From a checkpoint of a small transformer trained on Wikipedia: learned residual scales.
Each number is 500 + 50 x the weight over its row's rms, rounded and kept within 0 to 999. Layers, rows and columns count from 0. Numbers have three digits each. The size before them is the row's rms in percent of the matrix's.

# layer 10 MLP down (transposed), 512x128, rms 0.0594, rows 425-479, columns 0-127
103:538483488496508530532498596488510421468434473475494444475481514516435565479460530474519443446385564489472520504468459593576377563455561432462565495494519526497487516520492546537560557574514532516512457454451542461468485562507467504537495574517572458512472497554485408489502486470466440508575497478526562516493491665498550487523414552503558585465448446440432480443619486458380589390486
109:566445492501481475482540547518491450427552456515506581525485499464546482455455514482426519571455557548442391578420444497521525535551484506539542474509592498561462484439427435463451423580517541513506586413530444531437500479494479497512467569491445588503441504409551478426465461608531524558445532528484541463585501512531657541571433472501379515532533445419485477537454539540524446511451
089:578569647570514519580522559518497472564536439425509537514515513495521532539449531480508420451483457473449477413486497438522569355564525432434466536514435550513513487539592516376518481464550516536509537461565591463495455373547480469456535483486526584538473422541507582537456543475515462619428520532521471457441500432478478548467514503502490567498471542433461496500447485468417512459547
100:423568545474524518502440565504520524460500505563444526557483426425474533519509537543521425495509468585471442495455429454471517488567526560513454419481437524544485543480561486552527452556494578526541564413552454443493521472449486581477470563462569478488459552516458482594528482524495484502491443526510555447446549486475591559525653516568582454513545511474518597471488636526481649567569
101:507480523491508492471493527483526471596564449497488511410448470544481521511512613439506432466572450532493453540555557496552546586592483437548550524532507472516549495525552564499522454567592532560487538467514573378501527529469580549517499517533471487553447464445517456584515428553571536639409516385444502501526503522498388429478461499515464535539488503632483414503426483449475570510541
097:493515427447567517578423441499448536497528539478449527520397417497523501468573537509527424435505522546569519571520472454511494486422621523535446548453564560475495537440552438508522505475435480517635539570429500548548497516463541505450426455604504447537544577431478513462521489460459535579505470467528477480524418523421489576501486546507467490562533464575475572557510511447437407485640
095:506409488466469419471478493538483485553558468432439437579563503506504439504436519477454430555590471482489470439572498477525468358465474444620437555446473545500533631532488465473565427453459552543476561514459442520492478463516519336578542472520500547542464471543498531529486588445436549440549498522534543572540513428473555513515499522523487464621534549538570519453497571473529498496488
100:429527487455475511555546595579484476461504406454477548535531459484623556497524503580564527456452521580451521382485480517471557447445413460465410535563479509484493558493534531418448478445471528473513464507532444461512529521429525392518546465488462609523474476496598453494413625486503469549551433533488584494580398460460513539538510553458493476478532583439498473422466537451467497445522
092:434473499570526500482551560500517464441395514461448565550544425449477529457539484558518520532536535518538489468514516441419616432481458560438482459465518477473525485516547535449455461429426490471556517501508402540470454553522514266462488497464573570476503477509487381521479502610423470522549423467487481517559498424496523565423533491485500505555517570528481516496414485564489550443473
108:517599560482393507520494541533457491461498499455434499539495515496485522510439537452500503440510586472575478450458557510532459483482481485576440517504521562492489541534543559591511490493498474626571434600584429590484395490560478470475516439566557407529505469441537586505572466416483428395541623554546539508488427428501485535477467461414542560503531438502580524527556545482456496549500
102:548472446538493472523563549462557430469536465489433522511478532410572473533508414520429555515455508565473503483571526625482414472492492548485405407549482421523513443457483601495447419448418483444494526469484557469457540511547507526434504483470455505519437516530584532471453540579551653529594539550496526488449388450511447544455482509451482488545556497578526577469476469514513560597544
098:582513528525589499511483465545506542514538524540483480545427484392462539419448536397536477533497511597451451527500570582549527552499485436448525550579529612407520440440534425499487477526424500389390492509532449445505531427513425549506490444512432546423445465428414493460504489513502483563466489484510503513455523340466492534471525472494425416515495422488485505463425454565514513515454
101:420511523512513494487506559542532511637591618637486570420561566610510479537509466546586409525487550500395467574536530481576443508552542487528471546531584496422468577557453475545534497499481400488431499444552452547456459492494545518590577490496534490481541572474503493548563543520521543522493546475500465520495456464532498523548500556419421531531510451477407420458493452534454469505494
097:565538533503562554482504469481571519485516514458604528614489468524503457561513582498578457385445501588433547508472507513502528504521448534431473598608412487610490481507388474493566539569591524474524465441433453534517514573510545513498451453492461576587555570537471501502581500584371521536583517531446540539535489556496480539456547508477501556514446467518520437546444524508437456496505
101:519529421474472584490416424446618488603464507477464573522612490522471603427523511445444458579513537562574399505502558499433472475520509481520563399532589518461551447467466509546509557424479462461548471522453488559477511541598483499500524531536425513471502615427519490513467455482607469518451534519459491451497557437484449461570461502573451512426485523465557473529562497574487465416520
096:545468418438399531576493512539548434446535493471437488540453532519514433495466507479494513558490412504442497471547494539459533447557559481510541527475496411556527519407409505421502436581470505538490458427496511490530506505446461580495476559496519422639429503531518466581420437348520473592525431491528475524586580556530515547515514544545528482574472459437425506579410452521458479476512
100:546407556401554493567579512480484570517429486458530400485469413503563547506520516460557490604503607492561563528491490456546486435540519486509484489586614449500493522522528449565441413494483504459464531492634459490455495508506525604534453485568500493517521442473513526602428400508515510435567519445558536434473561566525425527509527467468507370522574457513442534501487551518547481487533
104:519486571519419551394456498466494482602494511469569576428491503642472562491447552535485516560450511525519540558460546464535442535519505483536585387478515441499497540547436458383443549476511575487558553484463530526499416407541473487528520448507607472537484485452466564483525411555429502456507394542526510543443549428588488472524475462531554580573564533466531462462502435476505540457548
108:624479452503543484522465540492473550537493556526552472533506552503451474459458545441448440582561554553422353445470436498587498556538511543530617494544603518535466509476552529476466493501536523551456396532498434425473495467520394555514533403532485562481492498557465508492567559537507589608515546530477533443444540540544580580443430482495443535514540410471489579518474552481469481491472
111:502508460511501552482423478561490560545494505574454405491487548467475599559517548421477382521413470504373505619471503423445525436498550554549531489484603552479483453471547431515569439501471505411466500494477550425491473506505607508517475486548481450513405552554450517516479422470488560539491508415485513467447489565493564571449519553514514510467455457483588526587523641462470482461529
103:509463540532518486589570525503434525507559550578438451502494482516418644491486470524544465435424489533528577456525504490559453460482551561447499510466498623461451468588502536542508439489489511479573525451510496515506403513488421480427431528467526458545513392578495433482470496458441454484485451551496445508493550568558431399457535465526452474536608398557460484482473419487604417548484
096:558521597427532519504456576520473453397509471481560543581364516500510504532493569477475564458497492470469485390485568553475571533413489529447419567505550500459486473466571396443456459578495509479468474496505423542500435504454460538419502521456553565470530404475468431610521480425531486493510443635494469485553506535432533426483493547535496492476479497476498505491462588467408572534422
094:474530478531469476572577500511460462524501624508422530415536614470522520518524425542521488412565498404512547600527472493574395391519442498549469509474465480480518627533498528555532436561444561484377422564490498441528522481513631478448485520536486456547520451509588536521468486502434553548562456561496529476538545537507482495495537578536488528481472503432461540524421610501487467483499
091:494462425456414494447487392480491515504510444437521506614574446497425559483535504381441470470402486512405548481463440461488423496553532486525488663475523589563561468515514501431491473439515479490434530508456537451470441477505458614526464491547555460463492422511504496374525545409505441559500487414512523597469521478486481484515619456478514490475535534462486505469501455489425479450515
103:582502487453534516494446512450553528449479451487555420554501401457564567451505511483524481570518425529416511515567612500426545501526482490471486494446519506466462460424558507473553594573617508521474476375510397509423449455500572463489578533476453481484590552464481540545561451554473423505430521478424434450586484543453547610481527510493448555467416526496483427560522538449454511487494
102:544586433424503507459480610426523491538471528523439448510484589460486535458467565453466537444489549535480503507446572507462501520451434515549483452556457540452540482403585480591416545547457457574506535516449538516585495515401484571486540575480608419549428411455527551478515530497491454464505425505461455503482465526539535437493476372496520548567562539422476563526457522483586406457528
101:464477552471429525452528541406566589489535453536576595432565487520470593496486529509460474496538504500505516514582537630456443506515557527532515425622546516557411520579373586559422442482594514428472479447518476460464518512494562485484518453633533513490458503438466471479515463571492478543490476435526461466500514534472460600517467509562556456470417440483494441464457546557552527483527
092:532542496442518648590424422533479551448405455492458477527493499509571397527574524476572577464434456510479403425518439555362572482538480521531482420518576512461460443494512473422458481538446471480494551515466478454476586462496528547468449544465595529456561461520508491485489625541475534453590573561550384483512516526455507525489449518499514479492476487445544476509453516552574473501512
106:598529434564528572467521524494486465545492500595551579479486525448394482520410543492440456535470502506514394434591403517510561437559412536497489597434485533540499480528539548463455500515509493478528414570495446479495595464539449469565471508531526525491444501567434485508461516533550510508511583461450467493462545449530544568586471509611418485477362475502487414465573424527545535527447
099:513485362462516497500491396395469575521472554528445554509447399442490561580504533478470532488508583507548472542438572521462470502547486499454595509542490548516447443514504471450459448596547549547412511646565446430563511453433423479482480477456509574397468450552545520511400510488501398453507515535499480565481453561509499528532511429484506560514547482532511455427472393495521503483504
099:498500529516574462532525481497565545547546563496468408470562555505539531535478538537563482497514529503509494478491523456586486432484547469516438494535564445534483468517387468435518404457438575530496555536351464500558559434575437503389400519516489434535486374524492508474454546514501502514492422587455515524446506422457572516455480443495492594456365409492555465499472421465447517511532
093:460490468498381532514489494451502479542533521459460490471543437530524557570507400545554560566540424484363451448662510540561499452541434503601551415484499494479570499400563481479471468467526581563572527522484603561507520506497462557440497443426433514477503523444531506569520452559496410545492482388521510461533467511461532462543440475568487468452497515511421566476455467491441448517477
100:494510574593479531493483447434329437490493519507452486579481468519492464417541513502411548528439550491475501546577442496547466397530558478544531443537516453502524432439511434520507621440468438581574559520537338602518536469510523495442490483516558468509467586522528483484435587567432478509549541455560482470534515443537498502541533524485575506499477507501516557401444471531446506540507
102:439536499566551456535561472503510495618506478472590631451480390476575409442499521507402567465442426532564461620464488541509523544559604480465589519450473477529471468480509577506454501483433558516455501528509456440437566515456473436545510551526526594538528436537418447551494508452511567567540428472501493548513553529486488471559563506542528541535534526543531419566498456530522558588502
098:396459500499535468387455558475448484507473408515479458457383527520466405551459503367538480507466473557516583582512554496500486456525533614558461538523494462485541442505460555555478546465525517416481437563518478522518512529495482531532585540438549468498569511576528469517612405570533468442482483404540508454504523551508435586515491559564513559577546512420540544455530566538532583521496
102:569493459459478489492481566507500517501447421579593512504447398452535502413406499517495520484397433442423494525431490464498534376604398451569459481525520563497525532468474564512429515517508542504478471507465598467495471443454398527488476404562416505438446461466503556523475516528504506481539597384550506416589499514484549549533529460503463463572523564493597476480521564442507530493482
107:524563480425463550529462541546557527538556592404552521417437486384442480623491496551531521537507419476521517499493517390527501513487504438481563541489448530511435454534474493564571550560516477556456447508411459439661494541391491522494564576490481525514540527509479460495461547506529504494480528410490547414556464513533518451569497449518423500570408500521416464484596453454478460540522
098:485445461519461473451487455540501589459542503530506440535528426600497471504559503532449623580550474498474626558581493389471459495474545544451564481569455508455513562594468598516374458480542496503383469560489578557524496542582491574535496422499517410534508470542447513545515475487485507544533488406545499463498536614431533572511472468539529512520542501523456447564532468420513478484475
107:525451493533468559464511525458523561502402553581624524390427508479493424541644513551520526610490424460508461485451484459471478496468444555433562488533513500432417562459459469492537524623469596559452581440473561522532421484485507476496479516509495529501652524545508523493514487456472488498451425501426553440527495611463524548458521558502528505539425414497518464476572465496504514496502
086:442360467468496527481482539463474569401506444501469402523547479480469506533466552569457539425515471529476487547520541470478474471456451463380553464540475495520496487480485455423539580409393469527526498523606491576541483496522496305426491509551490448447528512477483419508456578530481623486537457495544517513564488496501503497503451518459470454573444536449403418469492457509484439442458
103:523513534535482401503646403531451451433543515466431428558554503524521468527483514502541458552509565460528402517449488464507511492499532463522497508453389504568547524540467560478551567448583523590489496483518432528481487481439546425476581538511495542513529480412533487578556452539497426491531436555532471475433575430482322557451484492531525476568454528481532428503435534505434422428493
101:426437451353443486507463517442503522433552522540571551472503510555502538488528377407492500551390498429436500514526542515587511467415539417608510487568467500569459498496468549502491525484480448487525453479593508531367508423554463540504495457487474448518428456469494574520451503447468526557466463501561557533463499523387505415454527519506503519479544453514469632510470493407528521434470
099:483423457427481476566519456572565423476472548433558486480615495455411550494529428490550594507491462375487458540475441504526528406491522439505560537523491462559461453549502524423517475503545514490533486542521513491443537525576513497427494414394508481471435495442378563525371522422491453482488503449439544488498510493504484427487577417494456449421495524537572570504429542502481578546561
098:505575475438518519623535514529517558395509488450501473426509497423555599530520526495498576470370488456585461543526478442559539533499531425441450572434537489513547479567515531524590429481529529473534550495588439491543491489464440427552455489521490529470432587428403488480495519561469497552500508409461550474435519414456501559478480469516508504519457547631489548511480554623552468491552
102:493462535443494583476496531418500546480439438368521442510451484576559490530534488456512494535408583493463514600446528495443509495542463424531487460533457475526397511603503578455463491487410466516481496484546498593484572493510573459449484511492456517525475503648509545544470583482579440544570562400575561623489465460520514392530510439472506453495509531537562560518462535474506547467500
091:529537486443543522492504429468456477520485353454431534644439522462499494426565427581545512486551437557535454499480472544444486441527508518468550559553536496586473496496538556549548554454542582443527426556440542540530488504534551509502466399570499522503487532512568556380515547518388480439547536518502478577489538529481413459541531579413521509414505501510464549559487450467490582560568
088:458575510482516527489513503471459461510500506544437502502441518616478362486542560435493511436562526483465578517518435498474498430583583485515457441541425487600413423487518545525487409515447509503496547476453467553478430440490528415477622521574562502469575491522556498460588537552421501485527402519503460476502547481497552577521457446495493483564446528517462483555593529506574442449369
109:440456580487460532556467553447572478455452566466550582414466525481530638522573527512435534603543443483444499462518429443496541455494461479537516455501562424536519464543438444527531514513498532589453546498471594543561393519518549474434528456413494468529547505465564536512525456566504411518459509568437549424500532531477542536579504481525517551482415422527589470483548588392451493531510
095:539540488606545507504534482457598449552506516487495489543386405491511506457484517539556480485474463530482550594512418522566525539539422547387611461452437447415585502560590524466536525550543547590474477514461579489534466495497466495586403572472474511503556510524502552495463494577542480538587645524554535490541539480575420530500514517495447511560483486452454443465472481556488531457418
101:515411499574492542558566548511464582488539517469496658451562545493485572482515497517462514515536443452574594381487476459429517562474609529492491442411525448462535557512435552539482544533470466577473529455485424490483522541483499410581550548485560464563532523528412573451573492473446518513569481449406469448502486433530531473495483573532462434445563500566433540470430507493524522573552
102:555417460395463509494440519595464482523480497438507560551490497417437556465442518465469506457471430436520519462530587455444369393455496466580524490511571510475494419485446409491460510522527497444481534583354491459491531544449582453486532492575482509490440509474479547537571550379489462512503508525421457503505487510416549424529448515445537592419489472431446484523468515479510467416499
094:551466444566552439613516540501490512507453527487525540461450423466562458447452526486505510583627492532566546512527585465403578465518426593487507420504499432422500422446487537425600515433470487596477479609497411495528482539463514461473504522536493480446496501531448527493484591496554490522391558405511516473444457412556468500464429502555492511533489557546443529563419469549522466510451
100:577499584495510481420511531426421464530546489443475526506535488473454608407563497463579458398402437458495466527433513546597550498463618466564493465485535487464532499563562510431468476482488558379569601543497510514492446581402459470620490520548525542499462540537530489479539496521524554505465496527566512524556437521495547458444456568489520403464511542454474528418484474487550422434500
097:522503419498546477615547469460543508443490543594487568531437510477476467544401474577439469405541517535546469460553484453571546430494441577509509493481521556426492453559480556544449492492455545437531516510506606439531489566539463351416513444495435532454474421530476548533542520411504523402510503590485485451461436442485509526503627569536463541506491475530438505562574537491421509527515
102:486629378538600495499559540511596469521514634516451496477408566651473437561474463557505468544528511507535552549495479537554499525488520584539568515535477526521473479472426486475574560498515428473505523484522442457584503452576531501497576565541504552492462422511452429436584484542442525497456531557525526456440566570512553517453504460502435528503555449539545484536559472554430551570486
# layer 10 MLP up, 512x128, rms 0.0591, rows 426-479, columns 0-127
105:544489526504560437622500484469401508506514493553524527506503410585584489430535458572475532481479537468507429552528486439449492481463497454507608419508597483481482429429415431409576525483426510523514508617494482549440527561546448535540509518532508435426419496481506510493532593511581543427486450453517495561503571458486548554499480383492413526475454550448499528469530480546495406576456
087:412557512523523486564475437512457407523592470530549438483570563453472516467514487474464434550513508518506579577525499484553416495510535442500525413493455467547457466449475442499556595507471422576454548488461426412494403447464469529519487554545523476466570447436498427414552511489544507399538525410486456500434493517439594563416520587362430542476481476518528512537510510429529547557487
098:519437531512518559522481541584459557516566438529476463547485515432441400453389515477481575538466431517554607537413539446467518481507474415483434487550432511514520499523547503494470531525462447383485605511444484452523564466477552542509518585486544524455561562413602525582548578542442510538574503549451539525525553564496418469458528481496457448535499457444574596580515409512469491449511
098:495473544452433517527515418394498549478509563527522446523431470523473464495550542483573524458437468473492490462445531529489521586494423486494473472534476488525438525525609583538461452410515445473472516470405475485483496435413542485519560632400494463539584543438604464456472554446440491483509478499441404473587584460555525483504536428443556388529434483518550567504579441542488495459567
095:474552520461435456523438509438440526495532440662510520492537499469535550415415463476417542486521401563480526565442469536471471539539466481498412496550515466476424576527452570503414571524449520510578489538556455486460417440519450525447503550440553474607432515527593465470533518499494553504585566498550507497525509467514473460478466454530490548508507484511614552595424552582428525445423
099:483481566478584565427489462526515489491463544627498474452564465415475563444453436579534523480584455482500502530521581440497420474556515483495486467431509419540548492448566474475497571510550445544557493586559419509491543474471528482489465528468568504506512465511482528470429563504367499540613429499502459578499617426407488563447502448528468460574393426481471507499449518563550542489454
099:466464437513551506528470533530535527556459441488497527489523449460460518596538543605490430535507535467426462533486473449469475570394517522497582498399401422575448445473436423477503494451448476541469538498547497488452529492501546486549389477561551428473529464565436530413523541476550523489536491441445377394404558571528574522536514438485410449453522461481381522488469491542438514491511
088:539501583515430536521482524548520487532558550529425513450523502485418474560572516536540452585598445480573458462598489428523473527437568478422514484430526500543470516532457417515569549465525559501460421512476457545476413458464461456455551472497596553549496459501563479508490550534517512517585382507542469477471604431466486517431492382509482501516480509630451425480586534528410492582516
112:414487556471551468494517547502486500459533530469491544498547528581509461562433513527552465560571568552511407506472624522503438505509524514408514436510469488499473503561585477472538453651540491465580542534613362465411471587532510486569461461461459486440442531577472484487530529470450450597559453438540478538464522477520518448470533412526454486470487449562507451503446550547513405483419
104:510451538514491474501424462485555498526496531549528457478519484481425502512607575541538488519543512473505493408518568542477420535466475452550411564481495521488511429492457571412492535523413465639532515528497499470480509558565616514465460440482483565538475447364505508495629491528492526419527460574484464401461602472540564486460502465451484418529480455625500455416483457457418520510536
096:440415537534550496549539464507478491435436427382480483472443413499489522481560529549545500468591525522501538428571433464485361503444492542405546394421475425476521456534515539532495530455588488566450576488526549443472435484534434550461463509419513518502563497426542465468508529519516538482469446474499380518452457566443518510537555487556493433561482459369515494437525549416475487543468
106:495501506544498482533511549490379449433588424492552556541544407559539431409494525495453508491550474510439588472398637504551565503507436503544452422461448591587551530488522460402548442406577455492478405489448493549541458513485488490552487549467488508523504563424447511527543480516577505512540426475465510405579513522551515517436485441503422485484480489435490511422416517507507436469467
094:500548561452475473519533516523481480497482584465493541531563458582469536543510573458511481385504482491517475414428471587440517540552471563407426444526534416505616482402511507420403552421418498625530543527500451516503524442493542485487463490552520556469535488477509501524528519573402569441506457581506481376533529530582538553523522456444498532453498507581605510547517557538531485517429
104:457465544512542494464477518498449489556524451424492475520479535457469436491447512468433554533393442514475489564474456438515476538439569539517502508418503592559545446458469508402437456615449505554494468485657385508467506459479526493442468548506591455519598544509529550509459479532481517569524571456430447548445517466518514457477581504473580449520399586407495415510526558571542523438486
091:573551513486582465608479534594398510428538436536502548638483453442485429481545494429476512427478589470550511576546452525523547487480503501534426522446571552496515486421390546446458540465502438520535551509531511460543481537546474590489419570489458505421494472483517458497460508508587561541453509436514479540513555555437507530438522453499595455583508408440486456467540521622497510469495
101:505496513542611525482446587519455558526551458473528523547494451454522499446455454528541547563435592582485503502555559510562459499521540551473524489424490426505522462459467507461549514497481455471449422487516457503554652489497454540608396475464480589501584578475453610496540499559435525508458435473458511454551540533597538457499393495561610514528535556491513519555468463508578418504427
110:509542521475372527518440418529494476495553479537539512447407402553495447549436492484551476473493502449480499492487518475430505591413469491479523449449384485519461562628468510464479475451553463569591587501509456524523497468549499493513462549514532434564534520505571498458467453571500625563515460584489542495464444534596497468490473506515474493416450421613472446523448453442399556491581
120:523409549459569448542455513456421489467528401559456471468468475575469398444511512454421582532530485504460474424504457396414534534439406541540470481502484493423543561433560514513508507415405589454607473474498505566507494463432479506473457501451515502386471486551589523480532486510448570507535479506583511504448507481549499518540444411542465502554462532425550489574502461575489451526391
107:573396500539488505474482526534495502521471412559553511512479552460490472536458512516494530514506418495470547465432519451435438574483518467385544488538409578571594552548525507570554504567543483388556576557517540453542474506486474476563458540426469538572505553452538579485525494517559454444594463448448477506502507527545519519559517491471452589398523495426584546500624510454609481410525
109:529441479484523570494526405494520480504467534422460537536530537504482480504530435491559526477453489556642445532473594505487488513550488561477493483511506407505537462514475515529586477434497551427529581489474429411398555533512428572529447461398522455534439481533509517511510503548376421490489537474521486573359536484416628547417516498531530487523491565524495534450513522500572608536429
098:569534580471553513504483515465457506536533421427537487428512457541419472435455506433502499471470491428501566597505460495471509589597420458381584514586518540512456462492459497458577506587493511516589494555510431534525618457572439500522493540478619455562537571563464585468507506461538531451483480560465536565588504496543518490517519373440497502517485556481631512493481489515467475486474
088:556456542525580473429483507472455509556545470430441525529508510451500567474448569542487422453587502617491376500487496470585539529620490524513518492437470467522491471580517523496553475528485473553563473530483394396431532380481462602507450450550504614503553531442537492476588534493528382539512511534508519474511577489499567560597547529552535524495437506530464437514454440536556492483478
097:477524568457515476429487546516448579511534492471455435491354440441519504439528464479462490570526566447528514446588536555557534582398388537446473462543494477433482539510496477501460491459472485545514519616499484562451406584433480512506539520421561494528512476568587535451407466534534518461470430597577512475536482436491539561504505469466435361599513533559506531453446507495487480514520
104:500424442513498533468429477520428533510517423575456575503505456487427519498428525486396471513462385527433499468506468448503469533384529563575496470512448470466572412484468503574544526557482540519532503534516381472509617564481542488474466516492610542524451519570626442391557513488510508448476537535509488492441511492445539455443549511461524449581539581503463524554502458560391531506423
103:544528479461443504469548554574373530568504566573531540486483544482536514467460511522486435478470499449394595472586578545461576505485526522503542549464507477468485455532468460516549533442559562473559474505452428471603461503512578540465496490476616516574504467386488532436517580546548546478569444497405466524508501536421548450526468419544494389474391528530590484491596474471518454531489
102:499452483529420473515470550541424360497513377527527509469554521606566546508535570591567456409579543467550515471430509513510556590486504585490492421531560500509477504549501512539532515404439595530543564453494528520482519472593506535505563515470453510599454507424529536522498524508507418422477504482530508535546514507431535583540479488470476430505461596554555505424571524426560579504545
091:547460627408506420527415518445550510482567559437538421500520544586507562479488559544505570538502516551502482486523563485525512499505536455429553451578488552508564535433555478473530557508505471578451467503469432460478478497569505496524444550448596520517477499432511555576472458491582524583503531489443458529512480447499416465442547501363499518559511458352540551469455450581553601544477
112:467412497478404383548440543530455480455510490447502509441499421593564442519554536549517496469605480425561581465490488434432448505436462521485539515533459444552467530510488527472595500480505518520530532529487508527503453643565440497550561636419476491512662561471567552475534529524572535478502559488491509459496433580517500527399549470459532506424515478475569470481486475509453522488458
102:462497498525464458449458566551550505410519432561450391409483498432467505468445597529512508595468447536525518362458477468536510473517506561515495430358569554377501481483458579502493498515577514506535567488593495542538518547484514548509607503458569477598589542459526532511513488445550459509475455506430503453448511491421448608539474540477493544569527557509550485426460516461518499485467
100:558497563511416466537553459543438541496436457478483563600533502420503467428481506524462520476490451539525499511511549593457543623564442582528469548496472444470494436519444585508511421502432533467496460556497491357518492539484459467634565519531470500483474501479560449396515472497638478411511543417499486517536487518553443488477441513478580413579489457426471436504522472469525506450573
097:509501490524529511474478469425446474438537546534498555559529419383443562528454472491507539445525497511463496494506575523487407455479512469541587469415513491520502470574592535512491600588431390405638492513452457478479501455485519635528420484525461494476528467432558507503508445484518492429470478463502392540469480567576583510520450531495431479500436416465544571530464435498560419490443
097:478504433388556443473430495442396524521441471546434548462451541548470477447417437529388550538433504510495527489515531455432487516571591526564529478527533575388468574580398524470586493481561506452487528541414459402483414499468571520527470490437472440558442484540492547485515549427525512535551487491500441525512512412531439549541485451563533479469479523594510538534526475472589468425466
097:469499570507455546464502450487426510496533432573476490502450508549418456451456604478469483574451470484541428537515542404445513533576494496483446610516479537522532507515401553492504570559472475459482494541533427425386504543469541488593579539539491445367523491491560541469462492559529540474597512480488507588469434473454606545525438406471412552526514505464514495559487480572461419491417
100:469529497541434561450436423528435498537616527422592472472479481460466481460563519473515567542472534519583511557456527488478466496446445538487508468521446418579497439496583498521475568602524548556619522482537477513544588586471473512543462511455516526474582461640504497439464513545479467437502466421538547528496577387568508543506481467460513521615544469579532548599539477502487429499507
103:512495455537495504529407416465409527492427436603594519442465419501454496403502506542440479438492487455508515544542443470532467488541442425499558534429507621417499456514470496414547450519488582476499481479509529460563538505399494527513600482448538479432485523478581540514518579510407531543574469521486433465548463563591581495527533481531542459612483424443589561478507498550456524495453
106:433590552461445515465461479596500519531545492436543503493510558469487485440445531587556465519503445418507553577540554444437416521617511404403507502556451493451574496512517458452502552492522404442512479570597494449471535504415581565579585582461544520602466535489556593472614509515500499445491568480494530537462557482558554444461501491421514509532484476564539507462553535505496530468466
093:610500556468465596482508524507416517513511435520479524559539522444482461462484579528471509472576454568473468459551559449564539619505542510494410507553430432500517456398526430528555590539371525467512507483565393543421486444552525506569554479461482487457506512509480499583540472526502476465452507544560462463523543395474578488587438502433448535509494417529508471592556467429437537488445
107:460400486517478506491488458516444524469542516435472477599418458488468525500469480520444459548436478551489482576434525470445394473427486499512490472516481420459531393480453429480554489542512554417545535528549450428484543466423455518490468496435524555465501556502561443518452550467589375533548484446537425566409544494459457517457562485478488475562426616488499625541463578516428477437419
089:464492596469510539429491568462514450467612588522443399478539505479458511574593596547516514511517512516441602503533444498421411547464513453492550544466510495437456500477518481433522489573486506528424489477435516431533514493430444484463429493469575514439549493513544418502358505519599553438533504517508510446369517489521492508378507517541514524520454468569478579502512487476378511523541
103:461525435459476481521426576505495518467516550547540442506513516503486558513471459536522428569452568537526429518532558631496616627571487444544469481530510451561554473531536568474530490503488532548567610504589416433577458518404527563575413472526577441494432529493475544552543502494587498466444556540526484506499536422521478539411519490420537415465583478470524492516487509525417566499541
098:414557556425466491493476557553510504513531500484538462577489441488457518403461544490524457523495518613575537559565620467589501555571466526482480499506376593507517470466461484491526474517584590498564496406503438532441532510468496486495538499464496587527457448459463501446487489508586412440510552547542433459518559588465572437560546377478431446518423498508545469466557495488524498455408
103:527410576516476503523554453477471524553486441551565513613547457486527510577446517532457465632437534561511466461492502352417443553421512459391517497487497520504576500561492537563577504578551437466590468474566454413489611472484541491571508492548463457502491567471510519503451588510547503449470476529525520448374446485578517455540483448540500512495470492428544520533531468525519510403484
098:533460501450576496521471489530484556460556454585458616478459479498612458419539489458459553572376441518429522561415501462448496534494525547479485469475439534510516521564549521422494482560521479479506489495486424534556537500511572511490531509501485535421494443465504507419470465551393487636516505480492456465594502456498455613500555531612498542560430503466566448566475459503402421422452
105:469476505486481445486525514661477504529564434572437616603541562470486403551447475489559505508581409412546493512497492457432490495468561501461580452571493430487506503559571440544471501443554547475518442503527470453515504490530568509628532525513498530471497586557530514503496577505497488530504490488602439605582466516519523479420468471389485488497597523494508386485516487505553492439521
091:455513530492536434415499572494564493480520524490539443509381543511448336623523530488478454518607500432570489488564465437503514561479421596513437433525455634418502536516515531542518412569495426485547396523554475462571534485523562508467497481465518521490512423452505505583512466513555497455510521545480514427507504502497488568564506419547455460509504478490540469488576547487557391519462
084:492468590499532434583523581581485420514495577431545508534572476423437523549518549476522464444579580491416501401550567462521486481480516479522428464543512548491515427356535445436525494466503536504520460533508494504498427602494455588556547460589532506524534532446453511451583458479462512492537473434622564455544549544511501544422464447462534416491446498471506416510555447404491504510488
104:450538556450447441549507522530483531460559437449499414447469500603451532452531496559579471508475529440467540452525622435561459501469476476459442489456540430461516506461416394405588419533567479523564454425500464551588574536481526482470527514416571570500567594547481547511476468542547443565538565447497543523438589531486448558479494491449517442527411483479601509485450549479454506501508
094:545493469452453491488511490579513556488536472606477559416565541465464419555383486536438430451491424535445517404478493456435495509491506564435431458610435502497474488490323541597528486463447506413528581503467488446510496432519534460476526505509571459504486552518508529478571587531420556412460455566540511485515477536551496497517498400524498415547570483460539488530517444484493574447483
102:514440477532455477571456434480514523424495547450494456434477440564399452447556547518530490546505558500547546494440577520538497579445393504517556581479428569516569488484379533478425514475527488517517462402509478504602511488506544601422489527409481505503484569524487476463412433550550474526546421484518490486501435596542502476396547535572456496483437552562402534477488488454572415476476
104:488442448484507466442439508542435502489460448495508495483500432482520539585462540542536397506625572458485516484463450437481477488447404416506535457545525428528520500554544588460542543461517530511470458602622386456571524438446581544460508487531507507508541639574486525496505531468439622488508496398480426538485506481481535461516496468552528469507488522395531441512564536470443604522484
092:521528535463551525463530438463497480480481495464474520423473495567457504512597514470430413533482486523509474471563476399509460576482451515544549531482445480418510569563422472510486447338536538580604500497693505524580522483526506511494533481414570556473510474465564522559554512494524432412489515550513495486464571499499509495477416459516481514538564558459485539437458489460357542432508
101:492529424516488531507538508445462438484616559509388406552525423451501550440454477496567444516465541520509505457476482439507476522548566554514507479488474549443534515425493562572495549415441557465467581466378469521556515474608486494622526547496466542524542471548515476439493497484500431483413483512595470529476587446424627553450441521493520484520449564603494478447504473438436525443466
095:524512574426414481582530513497424518446516521453530510510473549484539450475469428489533530592510496520480631457542452374503558502497499537580463490470529556536515509518532510489466486491547425542516507453544463580523537394542515430550559449480537572506572535503518515535355488508502467634572402422467493480519517456556585527421427511569523597543442554524422533456541462454488505532495
100:484484462481493505464436502559416493465541424547469388556454460531440503403469465509483533513494489504453500547604602472485468552535429496504441544499462519455604573532452466497484441530464512575533464534493431578476519374488583462473529537437552541514458421485564535397581471489578553583523607497498444487556440512533544555474489505506436549558540562474500508532368432490468436467471